config = dict(
    n_layer=18,
    d_model=448,
    n_head=7,
    n_kv_head=7,
    head_dim=64,
    d_mlp=1792,
    vocab_size=3653,
    activation='swiglu',
    norm='rmsnorm',
    norm_place='out',
    norm_eps=1e-05,
    positions='rope',
    rope_base=10000.0,
    rope_fraction=1.0,
    qk_norm=True,
    attn_scale=0.125,
    bias='all',
    tie_embeddings=False,
    parallel_block=False,
    extras=['capped logits'],
    init='normal',
    init_std_qkv=0.022,
    init_std_o=0.00366,
    init_std_up=0.022,
    init_std_down=0.00183,
    optimizer='laprop',
    lr=0.000948,
    beta1=0.9,
    beta2=0.99,
    weight_decay=0.14,
    lr_head=0.00393,
    warmup_steps=434,
    schedule='wsd',
    decay_fraction=0.821,
    decay_shape='linear',
    final_lr_fraction=0.0,
    batch_tokens=[65536, 131072, 262144],
    seq_len=512,
    doc_mask=False,
    train_tokens=611800000,
    steps=4506,
    dataset='wikipedia_en',
)
Each number is 128 + 24 x the weight over its row's rms, rounded and kept within 0 to 255. Layers, rows and columns count from 0. The size above them is the row's rms in percent of the matrix's.

# layer 7 MLP gate, 1792x448, rms 0.0488, rows 167-183, columns 0-63
size [110 102 101 101  99 102  98  96 133 101 105 100  98  99 100  96  95]
[[103 168 157  99 144 114 143 152  88 111 131 140 134 142 112 167 140 112 156 141 137 143 127 129 127  96 108 138 105  98 109 123 123  97 138 110 172 182 153 131 105 135 138 141 132  88 122  79 148 129 144 114  90 152 131 143  98 117 143 134 109 146  81 103]
 [ 76  81 129 117  92 124 107 175 118 152  78  94 140 145 140 144 112 112 136 121 152 114 145 114 127 146 134 142  92 161 138 108  89 106 112 170 129 146 121 138 125 123  98 104 105 180 104 145  88 115 144 120 122 134 176 101  91 164 163 129 127 155 102 135]
 [147 111 113 155 130  90 127 140 100 118 100 133 133 180 127 112 146 145 149 108 109 126 126 150 109 137 152 124 145 117 157 115 148 112 176 158 137 101 155 160 149 149 138 101  99  79 162 108 123  84 153 139 110 116 121 151 123 119 162 112 146 118 166 130]
 [107 122 135 110 104 111 137 116  79 118 117 154 171 107 124 111 119 111 123 104 121  84 110  84 110 136 135 105 131 161 133 123 120  95 159 131  88 156 147 120 122 146  92  94 147 143 137 101 166  88 148 135 143  85 127 144  93 102 145 126 176  92 126  90]
 [100  80 126 109 119 138 117 133 151 106 137 130 133 107 132 118 115 145  75 104 130 117 118 122 157 111 134 129 118 114 107 107 134 104 117 128 118 136 111 139 130 104 152 126 130 128 136 102 169 130 129 144 129 103 134 166 107 137 123 136 136 156  65 133]
 [155 130 115 121 127 109 165 122  90 134 168 145 125 142 138 105 149 153 163 136  74 113 129 121 114 141 123 145 124 165 101 145 144 145  46 120 170 107 110 115 118 154  99 121 150 170 124 165 101 128 144 131 103 134  99 102 117 118 132 112 152 133  83 128]
 [146  97 154 157  94  88 107 146  97 114 116 169 124 147 112  61 136 128 171 156 156 114 103 133 107 135 150 105 132 129 139 118 133 154 160 119 101 115 104 173 123 118 142 136 124 139 188 110 120 108 114 134  78  96 143  84 128 129 137 141 121 155 168  86]
 [119 125 143 114 121 143  95 140  85 144 138  85 107 127 127 138 171 103 111 109 114 106 123 114 101 133 139 138 116 127  93 117 173 120 147 113 160 147 119 123 133  89 154  90 135 201 100 160 125 114 109 132 126 122 139 136 145 164 139 126 132 143 141  95]
 [130 151  96 129 164  99 114 112 137 123 133  98 153 102 118 169 102 121 103 113 143 143 121  92 154 129 125 151 116 118 164 155 130 116  77 104 124 123 118 152 147 116 114 121 159 129  98 157 108 122 141  91 112 126 160 119  94 149 147 118 139 132 117 153]
 [149  94 143 164 135 124  99 137 104  79 116 136 123 175 146 128 172 166 120 145  95 144  80 129 180 157 131 126  57 155 137 141 141 143 142  96 109  99 115 114 146  99 101 123 150 126 187 124 133 108 130 135 112 147 161 134 100 137 166 147 115 158 109 120]
 [157  87 121 118  94  84 126 131 114 156 133 126  93 138 103 123 101 149 153 130 130 105 139 123 131 166 124 117 120 185 116 133  82 108 103 193 136 120 198 163  94 112  89 127 135  86 171 118 128 107 131 150  98 160 149 145 129 139 114  90  73 131 149 110]
 [121  97 181 115 125  92 142 133 155 146 142 163 118 169 113  95 156 122 110 134 126 140 149 180 128 116 142 120 136 151 150 135 188  83 129 173 110 127 123 112 124 103 148 124 129  96 132 113 159 138 120 142 135 113 127  92 124 159 137 118 148 184  96 122]
 [147 157 121  73 124 107 114 160 105 132 109 132 117 130 137 116 151 129 160 120 114 148 132 134 161 134 161  96 130 146  85 135 155 168 127 147 133 122 182 133 128 101 152  95 127 117 153 113 135  93 139 110  91 135 128 135 129 122 115 131 109 145 190 142]
 [137 153 158 112 127 117 138 123  87 107 123  78 130 113 115 124 147 122 136 103 109 102  90 105 131 119 133 128 151 137 134 121 132  91 105 136 140 172 154 140 152 134 161 113 135 118 178 135 120 132 151  92 104 147 124 127 139 105 119 156 140 102 109 105]
 [119 111 157  80 138 102 143 155 122  93 117 162 151 158 110 122 101 166 116 123 149 118 115 103 127 184 109 101  93 143 121  89 113 128 162 134 138 128 103 127 136  56 122 106 109 140  98 114 130 153 118 143 109 131 108 123 111  83 128 125 149 139 121 128]
 [110  88 103 162  79 108 123 173 114  90 196 105 111 140 168 159 133 170 175 150 145 137 109 142 116 119 116 142  97 120 129 113 115 121 132 149 186 101 141 149 126 157 147 107 131  91 134 142 148 155 144 122 118 116 127 139  96 115 115 109 161 109 162 181]
 [125 106 124 141 146 117 153 163  86 149 123  92 150 133 125 151 152 130 151 122 125 133 175 111 140 131 166 110 147  95 136 125  89 148 145  83 151 126 103 147 106 117 144  96 141  83 176 105 135 128 186 133 144 140 135 126  97 140 109  99 137 118 130 121]]
# layer 7 MLP up, 1792x448, rms 0.0459, rows 167-182, columns 0-63
size [101  96 102 103  99 104  97  92 116 104 107 101  98 102  95  93]
[[122 110 151 102 121 153 121 159 108 111 129 118 190 155 103 125 116 136 110 100 139 129 146 139 132 123 131  99  76 127 165  99 164 146 102 153 149 105  58 122 149 167 192 137 104 135 116 135 102 154 157 172 132 121 120 118 135 208 141 136  84 149 144 128]
 [137  95 140 155 138 157 100 136 129 174 114 103 108 109 112 147 162 128 162 133  97 134 100 106 146 124  85 137 104 116 143 111 129 153 122 177 103 102 154  78 147 146 129 148 152 122 102  96 132 104 134 127 107  93 126 146 114 124 136 127  98 137 159 117]
 [152 128 135 131 143 111 102 158 132 135 120  48 118 123 131 105 106 132  94 137 145  85 111 181  76 156 103 125  97 150 155 119 153 111 122  92 163 138 154 136 183 119 191 121 150 124  83 141 121 132 103 156  99 110 148 103 130 128 116  84 125 140 134 146]
 [142 118 150 113 136 112 122 155  95 149 142 150 115 157 135 125 125 142 153 125 133 114 141 122 142 155 111 118  95 120 113 127 141 160 120 117 128 173 150 120 117 114  80 104 117 117 156 160 152 140 119  83 122 141 126 147 132 124 165 104 110 107 142 122]
 [ 93 117 124 110 142 145 148 117 111 156 143 121 119 156 178 135 140 156 143 127 135 168  98 176 131 106 174 134 133 136 117 121 174 132 146 112 137 128 143 120 121 150 149 113 120 158 150  74 153 123 113 118 164 141 119 140 104 109 134 161 166 117 116 148]
 [146 148 126 127 165 138 128 110 111  91 145 125 172 148 140 154 158 112 115 116  71 149  61  69  94 137 145 140 130 106 148 146  96 116 149 135 159 151 124 117 118 125 129 118 140 137 135 111 145  94 106 151  93 110 174 144 113  89 136 134 100 142  76 138]
 [126 163 114 166 155 123 107 104 122 144 154 124 148 116 142  98 107 144 148 110 156 136 137  68 160 108 125 125  94 116 112  74 118 107 191 143 126 131  97 105 142 143 154  97  88  89 169 117 191  77 142 123 106 115 127 104 172 139 119 153 109 125 122 131]
 [148 135 153 107 162 118 173 105 155 149 158 144 171 172 132 129  92 153  71 114 180 159 108 170 160 112  98 152 132  88 154 128 102 140 146 113 115 162 164 105 121  81 111 162 139 115  99 164 133 143 107 144 176 140 151 141 106 160 108 140  85 128 146 140]
 [147 151 107 126 131 122 136  78 160  94 123 168 182 126 152 131  81 156 127 120 146 128 136 112 145 118 130 129 117 105 142 134 125 129 102  62 121 142 122 123 125 134 126 133 128 120 135 135  78 106 127  89 165 116 125 160 101 107 130 166 104 132 139 125]
 [164 172 127 133 136 143 137  87 118 108 165 144  94 112 124 144 141 150 164 120 112 144  89 141 152 137  86 119 135 102  80 144  63 151 108 111 138 105 137  90 132 119 140 146 158 112 124 125  90 135  96  88 121 155 118 122 165 142 105 144 140 123 109  99]
 [132 108  86 106 117 136 101 124 111 140  94 163 113 116 137 124  82 123 126 146 132 116 151 162 174 128 128 147 132 147 160 118  89 125 140 120 102 141 120  98 113 137 129 152 156 104 145  95 107  99 108 160 146 108 100 113 122  97 147 211 147 130  99 152]
 [138 151 120  67 110 125 144 144 146 127  95 154 107 112 133 134 134 103 118 101 117 117 125 142 130 143 134 147 117 131 109 143 123 132  98 183  91 110 130 127 153  90 139 120 119 114 131  94 153 127 107  65 164 154 112 107 150 140 117 134  90 144 154 168]
 [146 102 149 103 129 135 115 113  96 133 126 145 116 181  90 133 118 118 119 156 150 137 144 110 109 128 140 152 126  78 135 120 127 114 125 122  98 140 116 141 105 106 113  91 149 141  76 148 104 133 149 126 141 124 131 131 167 125 152 134 118 186 145 135]
 [ 87  95  92 116 134 135 101 119 135 108 176 114 131 111  81 143 121 175  98 161 145 113 115 129 110 158 157  95 111 131 170 164 134 157 165 134 131 140 155 126 121 130 128 103 140  98  89 139 100 127 152 116 141 151 171 123 121 153 116 116 103 101 131 122]
 [ 96 125 109 121 111 123  98 109 122 125 160  93 147 131 160 129 116 139 121 150 119 113 130  89 163 129 151 134 126 128 145 124 142 158 140 128 106 142 117 126 120 165 146 162 129 113 110 112 124 128  97 132  93 111 170 147  93 146 145 108 100 134 119 120]
 [138 134 124 102 149 133 106 116  85 141 145 155 132 123 170 103 131 136  86  55 117 123 132 122 107 172 119  98 151 130  97 104 160 162 146 117  87 125 107 123 105 193 138 120  96 156 142 128 120 124 119 126 140 107 125 139 157 142  99 131  99 112 128 146]]
# layer 7 MLP down (transposed), 1792x448, rms 0.0405, rows 167-182, columns 0-63
size [101 101 100  99  97 101 103 107 137 100 103  93  98  98 101  98]
[[142 164 127 153 156 152 134 158 102 123 125 174 105 144 121 127 112 134  97 128 131 128 111 120 101 143 126  98 134 140 154 122 127 146  99 130 115 121  91 118 102 132 159 140  94 102 153 123 128 162 121 158 157 155  93 137 155 137 114  94 144 133 163 108]
 [102 150 131 151 111  93 147 164 124 163 112 119 125  85 174 153 147 127 152 125 152 138 124 135 115 158  92 121 153 153 150 133  91 120 143 147 140 149  99 103 137 130 124 113 152 126 118 164 149 100  84 160 152 100 145 113 101 131 155 151 127 130 149 167]
 [111 182 116 107 143 140 114 149 143 166 145 119 136 159 132 137 130 105 133 148 102 148 149 123 109 106 125 110 108 142 114 137 108 113 125 118 128  92 149  75 120 129 138 156 106 114 106  85 120 127  96 149 153 153 110 154 145 119 107 151 123 131 105 137]
 [ 83  92 152  91 129 142 131 145 129 152 145  90 140 141 143 123 121 113 135 130 110 113 112 135 130 116 129  94 129 120 106 133 148 119 150 141 141 128  84 129 127 137 137 146 136 147 119 115 146 137  92 160 114 117 142 133 118 123 141 150 147 116 153 140]
 [150 104 124 162 181 146 133  93 127 132  99 122 136 154 115 104  77 132 128 115  75 178 104 103 137 116 129 140 154 129 153 150 180  85 108 143 138 122 113 132 108 111 118 128 178 125  80 122 141  89 138 136 110 145 158 168  81 147 117 114 120 110 101 139]
 [101 130 107 138 136 153 111 133 113  99 131 118 127 140 124 158 134 124 121 117 115 160  74 137 125 152 113 153 114 137 169 112 121 156 150 118 116 150 119  85 157  85 158  90 114 126 111 142 114 138 108 124 137 101 116 172 118  71 139  91 118 134 109 137]
 [109 142 136 133 137 125 121 139 125 182 118 125  80 153 142 173 161 157 125 115 101 144 161  97 114 130 133 105 175 111  90  96 104  91 123  77 132  97 100  75 120  89 147 112 125 130 148 103 136 131 163 126 159 154 153 151 126 164  93 190 104 169 141 138]
 [114 131 132 143 101 136 126 108 166  89 138 100 126 152 139 105 148 140 108 148 138 125 122 107 116 141 106 148 127 140 130 130 151 121 130 137 118 138 117 117 121 125 140 124 141 104 132 146  97 126 139 132 143 132 144  97 120 126 134 137  95 121 133 145]
 [129 124 122 126 124 143 128 129 126 205 131 128 119 130 131 126 134 131 126 130 118 124 132 123 128 136 128 122 132 122 132 127 127 126 130 130 128 130 124 132 128 126 132 133 127 125 130 128 125 136 126 121 140 133 122 127 141 124 121 123 132 129 124 123]
 [172 141 116 132 114 138 126 166 107 137 136 118 114 154  86  73 133 138 143 114 131  99 155 167 124 113  95 167 125 146 130 136 143 121 118 147 108 117 141 149 121 138 133 124 127 138 141 166 113 100 160 102 121 145 145 128 124 120 149 141 147 111 128  69]
 [127 127 150 136 142 154 124 104 171 144 134 147 149 181 158 162 116 138 173 185 105 160 146 125 111 115 152 145 150 121 157 123 143 145 140 144 141 112  99 119 106 160 122  97 100 162 174 144 157 189 132 118  85  86 122 152  90 108  92 129  88 102 142 136]
 [111 146 116  96 112 107 106 131 120  97 132  89 121 146 128 101  97 170  88 138 126  83 131 159 120 152 118 111 130 120 174 156  37 111 146 143 139 119 144 134 138  96 125  81 106 123 109 125 135 147 139 107  90 182 201 131 110 111 109 120 165 162 129 148]
 [126 131 143  99 134 116 119 175 138  79 122 148 106 113 138 128  93 130 143 128 118 180 134 137  96 127 128 106 120 135 123 115 118 120 101 164 115 152 158 142 125 143 151 148 150 113 108 128 148 141 137 130 123 140 170 116 139 119 135 145 121 144 147 131]
 [125 141 146 128 173 168 121 153 135 137  98 115 116 124 142  85 148 133 131 106 112 118 118 116 186 108 161 111 121 125 163 122 155  84 149 112 135 182  97 159 148 126 134 148 131 127 155  78 120 123 110 132 135 133 180 120 163 134 159 167 132 138 142 119]
 [102 137 148  65 142 117 160  99 105  88  97 132 119 134 116 164 141 185  97 115 111 119 124 166 115 134 113 127 127 204 140 162 126 154 111 143 131 125 102 110 129 120 152 117 141 104 151 162 129  98 114 158 107 109 138 173 104 131 120 103 170 157 101  91]
 [ 92 132 128 148 117 136 157 142 142 104  94 129 117 122 179 153 144  95 136 130 119  81 169 140 140 147 120  95 184 153 133 116 139 169 118 124  98 122 140 125 100 105 123 130 150 121 122 134 160 116 159 106 147 110 149 176 104 111 137 135 133 141 144 130]]